From a checkpoint of a small transformer trained on Wikipedia.
Size: width 96, 3 heads of 32, vocabulary 1339, 2.3M parameters.
Training: a variant of SOAP for these matrices, 158M tokens, 2416 steps.
Each number is 128 + 32 x the weight over its row's rms, rounded and kept within 0 to 255. Layers, rows and columns count from 0. Numbers have three digits each. The size before them is the row's rms in percent of the matrix's.

# o: layer 18 attention output (transposed), 96x96, rms 0.288, rows 76-95, columns 0-95
# v: layer 18 attention value, 96x96, rms 0.336, rows 77-95, columns 0-95
# up: layer 18 MLP up, 256x96, rms 0.511, rows 0-12, columns 0-95
# down: layer 18 MLP down (transposed), 256x96, rms 0.374, rows 0-11, columns 0-95
o76 090:116108165137122115149060140137174097176085104105154103104196085060142156138173110126115115122147107145107172179159100125138055151114092129165103137093162166094175201122100070125118109114193119112113145143186183134065130131102117088150113157104086142143154169123125113173147159133152171141
v77 101:116137072113184099154134113151140160069111115120139172133147053095134133174131198133114072100107113072161105112115020146165128081174133142142081133093113162116147096093176122192174128147098141128156162161120100081105146096115139100112154108107153097138148150181159164152154140143107133166
o77 097:107052136124184120154075107171123099137098151115132168115113145136066130148098101136098172126184110126156106074083139155154134150105116099163214113178132146163109113150128133152143176102196120160136115172115093130140127093100108123146119099121125153089146077127158137193057075135169060099
v78 086:142150134140186130102097141096150036074159110136129065145140146151117117115080147119106029087097102109118118131156139068112117136135062171098117163105147143115107106158086093150149130103136067147127117106116151092085153147140217109168172103193166169125158104156134105112108153145116135122
o78 088:137129101102125098102141162141094156141102160141143141108151112085129133140167129043128162147164153102107106119157119145101137117099162107126108152163156091172140157207204108094101067117128113095151114206163164101124162171054119083136121063159141129173101080101121174114154068083139128119
v79 088:105091144046145140150157173114122179154127048132057083138204129131141169137150172126162097138139141086156133085177098092125126169211154124126148121176105122161126163096120115139142130131149152134155114155153107147095111090120106111129122189082112071193152129149186129104086146124110159107
o79 089:134163177114080160137074131116152118173149172144150126157147167092131152138195135165123051114128134169138105162105082138162081155152149177136160102158077148161108104120139138161167145176177132164160148135140126120178143182142035113107156085116129145143056093107170094140140115183138141094
v80 106:149169108128152168208116179104085127123097084119116209103107114104165150132124128100149140117147071111116126137092159190155143161173169097069146150148086137155122164056104112121167118117171112091128140080151139149113130142106128073109110140133096112145129112161201162140149187204088112096
o80 104:114149157073124147159100113134081131125141092118204124149201124135099152122080150119102077106100168169186117118111110122127123174092086151119093187149107112108107112058135128106081127100090131175126103130087093147164149061055140048088108095150137162118129078122172125092129122100136104108
v81 103:116101146096127092188110123116077131164106186129146134174110042150161150114119105150139096130167169155137092173140087123154126107169183128079151141174115107128150152110156082095122127214109112110143156101188143141134115072169156162057081120154124101087142124120162065081146115112086108141
o81 100:125148125168142180086157131101144169165097092090060132139122141162201153152078171108154117120136099113174106142083142175202187151090143137139177120121090180136104101097155147126143127104076124145100104117151150106118139101086134180137151077137088212080108118079098090174117137124109104134
v82 093:100135172126073113105105125085144115123128103116129159114138129158150135141142144128165136131090147093064097064113107121070122090131091103130164131115140181108089085197146129098125172077129200098124147093121147130160164189103190196146104142102152129104045157132151104174169101148166126185
o82 099:102147082108137159118156105136090098141090124126086141133137087087107120153153125146057115153057083109105145104107149113102167172099153123158089071119121076076058115173050061162079107077131101096135117139122134092134077091152121083113132137124116106120136190071081095098120121161116127115
v83 101:113101143127136143185150115172138109121130107053113085147120148072090173150158156182186095096147066081121158117044140077084147117158158170112155099150132137170106157114151083100105083107157114088145144159098149153120168107162166163069083146181119121130126120135131149169171156109086157115
o83 096:101107173122114135072122112100106154138114128117124162157166105190131086155097169124105164158138165140129184199146085205127139106111142097163158127123106119066124154158122127101210188102119133139060122141164135126219133101168084096110143099137106134116082156092130095157101166108148163158
v84 108:153111071114178075129133158124147078111062129116172114124126169159082104165120102126112143119142167116103201144079106104146074064110157117101171138189146093087138086122196179101161138148128072084161110155115148111093103131104151133165153133137127118164143145142104148093189089063146093134
o84 110:087089152194165150094144066148116139075120109126138159150107060119100107062148180132139144124134161117095082130152156108152185137151096104109120102084190175123141174087139138125126094171077148182130145146129086155125142178086082143124114107167174135138097090127105094138084195150155175112
v85 090:075136052159137152205108105126089144090196086069149076126149096091113140147114166089114173129111163083243142109114105126164094126164103134116123193157141173112132103107149137150127133105157132085162085107065146145108121138120101134145132145113132091142153105114135124176154103116175150092
o85 095:124079166089069126109124168156164120133081171117189162121052107143107138157167119149086058133156147162101095140106093172135161170105054123167115072109127108133138149089119130098155181130134093132147191118121131100072110171119146139125134059154117145125116164176130145138074086101077140124
v86 092:139142139138205125072175132136124158128112129117113149142127128116150122127119177145144069096104147116094119140169092103159119180090153160132148111105098216100060100137133137189129115069175144137132178062076147120147058114139130145107176137135129141081142087122150039139156125146084146088
o86 091:164131093129172091150165109147077137132153182134189106122119146154141115147090052073091134169186072051205098108142097105147166132119143146175115141135145081104135145145122087149169101118076138183124111126139149076139126139139060107100145097126119113117089067099163176149130115148158143109
v87 089:140137161192100158138153106109123100122147105167115146108127150088149145154190190111081054120161076132126120117108099070142065102162117167155138078126185140117186129162132152171133090095110123181101132118138125132154109123131147123137097110136128099147167108215139122186085032128118140092
o87 098:116149135094181114153091152126142039134066186104089125160085102113131110130128078097119114071085161090113134086133140128128149119146133121119124106083099113167135121187151131138194173168146181145090196125129113109116176074134122134090108092159130127141087105068114174070140153155186112156
v88 098:128075171174155154074150090174115155151106149210159090151090149045112090133161172114170069117128089140170086180144134144142122147131133155191127134162182082128145148153113116101092130108135105134116101132090129104163120176124133116145127144150113107168131087182185198148094148101123152163
o88 100:133129154121145083165030175109151061124191119080182138093122147135145101155094152095178125111139168155082123091084103150108091106154171087095123160074142129124103134126136101120138103132169135134142138146153157112100136104120145190166198152119076136152131097054104143109151158073171150153
v89 099:106107118176137110103079095130151123109173186178081177083150135111107168163101153130152171117155156196129134170115187090113107075117158140173117150119206108100122088139139107126094157166144043168147120118097101091100098103183087144084093120141102123169098115118126131101121181140158166153
o89 097:135098118067123099140090144112091145123143127112109109092077171139154153124100153120127172114117149121163160123118129114120152150180099098093179121091138145132154147069146116115086152173089133046089149163155187070120171104081142089108200213095165121069067113110104131093145092116132107147
v90 102:134163156143143128141071144136136141123128107149101158097120132092105079208145139070108050119092086132185094094107151138135222111133132090085108184075206157168155121171157165086089123072128121118117120114121194124149107162163127139137116101132112129133140122129148188166109088113092139114
o90 102:106101093086079161088061138109071082132165107076172125142120103127093172112068103120172137110128181067142150123108090170106111191120152128063058133118107134156170189133083146111154157157143106100179123126139128126148120118129160149140110133180117144135178095148106152106162078165181109109
v91 097:085125117144177132157122177159111090104140127078125098149116142108106180104080115083168165114115158084144139123135159149103144124171159139149161118132117101121155098122169144103045186168156143126174157129091125152163077137094141193155150060189155080132132080154157156039106160160113131104
o91 095:112102154122133092129102113144161128157122079213130104133085073156190121074137151157131096113157084144107129104113065098128201089044136072101124155127086151131148185117115151125146116083111118102085133191105114098066150124112131124126111105110119083147115100167146062113128078102126173113
v92 095:179115143090145115129178137115104076105074103142073147160116109169092136113130102171100082126116157131080129086169097154107146135095151092098105125053095101156124188126123112150139156125133152151190165136185149085073094095087149195144115210162120097094152146150128072166102142138103128148
o92 099:127129132140210173137172118092085163127161164141148120182139160142144121133181133130156176156120034123104157206116138147153088125121070088104109131126136126142124133157143127172106111148180115120144066126139087134081108104157127067079144088134061113144076095097140167195149130127140085131
v93 101:134098071104166104175091072136156107108065116096199149115197143125131085108169127168099149150068141141148146122123151184092131162099099153097141144124108168126180107094128179144180091049129169110140071106120131143098096109148140106147136124157120115158114087109176081102120140104119178071
o93 101:078117094127126062086130134148142129123133094146106114111049146108081175086132169064153109108156173139106109125142118112118110126072106129175057088163158113037167091040120088087147124129156103141155133138105144144144103124116094121083115064124152134119147144087078154130145120138155079095
v94 086:104150089054121150172087154149116085176115139141110105110085155118168124193103155117114135187169080097132097205144124121128131114143154097109079113094078146160127094147111115052144089239162131113149158120133118132112134156158117142084130155137082101162164152119159108124125128075082151110
o94 084:088118115148119100181093109104079182128098106149153127167118161153064152136116104148140160050081117113052136111106158112200150146091122180134103114168105115130121147111096159140161112121052077152141142102198090142153117135046155147084135168136151125101115118142124085102137133148094070138
v95 089:173235116184121119121079082161177170169120157152119134118120135140155113146163133137153147110135143115091121145101145095112108164123130108121131109062139153121166127131189192179102170160131182119142102095181095126103118089110109115177154133093183091144117065070124118149060121142116097090
o95 100:160140084104139090111121112102101090073083132133139065166081122190088065114139127073125088135192143111136201172108081092137141109139152166156107076148071160111155155118103140161135113143134189139163118121111178170088164123108145102132128148082133126142148142193134161117100166182171105109
up0 101:123096206152134190133158118123122109107138095135096108091134120155130164136130165045115160156089087109112112057087132170118145153155140113181136115145113136068173071141112105089119140117113145121093062141084118140137127108121084190158154186100124115111195171152104119128148189130063095114
down0 095:127124151096082102107104119137117166113105098138095081170132133111087122100110163154136098158085136135111070107136175089079145101104131041083172217109157127121178110139205110114156102145150112156151140157139120079153138131148126111065151122159139089192136181122116130083091116113197169146
up1 104:148121096115130126092219182114176141162154102107120078182197112107114103177120183131079128081172163122121101103100091103099106121140066110125179085096122184117143134125089123128094202136168147127080097109090123153129112124192116122176170095163153143145109118094107146109120155116081151127
down1 113:160231116117187114075139119132120127109172142090138085094083090154145142138187156106187099086134125118175145179131109103126135127117140124182184096149116069144121145209146161084084119183117155113096123083152081107120063127110081130110107133153117103143098147102154157155135149085153145124
up2 092:108186179099145124173094084149103140159090135106086190084095092108100131159111133157141225093153200101143145145128102116124172079114105108122122118143155142106098116138161136117094112168128132170124124110123131134130142096157202157102143042137103176127172128175097141181128123071167092102
down2 085:191139157114071067129114070044130156153130180135174092076160100152121090094131091098138194096157107164104114143154158126174138084146102099091149084134094108106101159158169128124114130116124124109156166132081167071150112108140161111104112141194090124090092148165120140111132132132106205150
up3 098:075088135105134159107105143155117151152124105093116108145148141159130146092120171152109108092158165127151066146154104110148115074129061089142143156099107116146123144148101102125099123108166162155118162137134123153122151219061092143141107203125082137125173139141155182165121101220204083089
down3 094:116191197142131112165161113094116102102098112135155133096095077130135130115110134109126156142133115200143153129125067142123133111183172147154174068109138110182123167236099113146165130176161135114140094146110084133056147118143160132106133081132155135121128181082134145063118158071118111159
up4 106:101160151141139101151119163134079170118116192148145186099146156114185131144126139129100092122123153144057052108156146131143127097210150119102124114122179142070136118100150127172154178096162110108116146162144115136096094126190034142100090129143116089123123139175123054108126130096096161087
down4 107:157097117149178136077119206170117170134126123124112078088133126117103142151141136124138146094121135146116122121187109150085068106120048112095098105079124130160159093063096208082139155107142070134147163149110153156153178151100113134134093129144147159123151114151140163099124054083143066079
up5 105:156171163085070200127155196137092154130094147093130095165168069154135149134100157145126105160098178126130117106119146094131143072193118086103107160131146112106131128115131127180117054129151152047111161141113139204126155127175113122147098141079152142142124068127132110163173133143112108068
down5 108:152144100135169121178141136080066138175121191165086159068138169125089096147144114178159080153137098119092110179102119175092100119089143152128092101139110114144192158103166070153167126117133110120149065125123148041141144136080120133131124177125122150100176180094153115092152155161108128088
up6 108:112135136145150152130088133129159116106130110201126074140103116168116085099114177037119118076095131137165104166083187111081178105137164099138146175159133145199086152132180115098112184116124157060185131125115078095130113128111118125149148117126146073129125131095150127122102168191070103136
down6 108:132109158189090169128118173156165121122140102117157172109116154124077132117131161145124097072123087102149104057130057126120139082107100154182128117106193096150106155044109134111152113107080200169149167112114092183151153129163187122150090160089133135134142151170121126094140161120167106085
up7 094:099130064133114122128101109099112134142168101156126116101100087198181144148126123138066062153103130164122121128095155116087111114127087150053105145145120138170144165160066064133118151115153103132144157115113123066160095045130135169172116117200060124129121199080129142153122140130131146130
down7 091:147130135121157129157154162124087118168153122093151118120182192080080105117067153156141158121103112133157128206115124179147111083130100170126069116112083148139156088135113119150138136097147093170134076120118124064110057169109091052112117097130155175088146090119115131162169199125171152125
up8 098:135162165149104179114122141112214120096154065107116186146156135118103146057048143133123113093123151108168139110140079151072114120133094153069175096175138162111160130124140202181137112094133129136154130109138078128164120168199102098124094138136124111179097143105091134132109130187123087145
down8 093:182150080118106089143145092117070174108088140152192096161162129119105143098175073121091137111135063101151142149096114140090121148110138096154145127122114087126170145119089143093137146185079140096146148152142161171136128089110067115102168223155140127117100109147144202166134157128081166077
up9 107:103117122156128182175066089094157136130110178101136108093139129148135166144102136101123103115115116174095116133069131174118155130151046155116134125086178030154108137139126084120159136124147102139142152152104113105156100168113099145111106159136154119100142165161131240079123099200116137178
down9 119:157148114096117082138111078116149211069105105157120193086125142136180178134148195109152114095085089144105147095156193151137137131098111094127161100147145127142147143179197098136133111150117119111147101082122082099083118132128112112169116160157099099110129199131141127108083175138046164145
up10 103:110127110095187120124136138110155116146127138111121120134150131138149105118132161097142163061080127127153131093083196106153122086167121171177143120124178128173152096114212106148109167086127140097095096124089129113162155036161190139161211117114112117097160137124113077157068189138149154126
down10 109:165112138179173155101151125150142136078114166148093021153093153128117092100094159137112121133074124193145177151168102112162148208091074121143190158094163157154112168057103151120163096147124170106130135143123146098119133117073105173078117079156131106110124158137126133100151157134115127104
up11 104:135112087191099142128143141135144129112119120100095110129164154161106128132113148121157147148069143113040155183089090139124083112157088131163094147099133123143138149143139106074104160102094087103136042181107126045131151098142121165176192124140165135169134103102086086185112182144078103126
down11 090:159158131120109097072127198111123121156139109138175098182092131156167045133101144046129146104170144160147139116114132124178161124095123172140106127101088094162175115162106170107163153177148145153195166157091091094095116149165118122160160112098143143075172170177130122166134147071110153132
up12 112:156156163165116169103123138190076173150069159114168153147115144078144075123108143068116146103102127183135179157176107098122084117071101074124139174119064086146134149139124112141162148136138097076164119101050179112124107123139140123140125155126163095150094154161142108128130193079170141086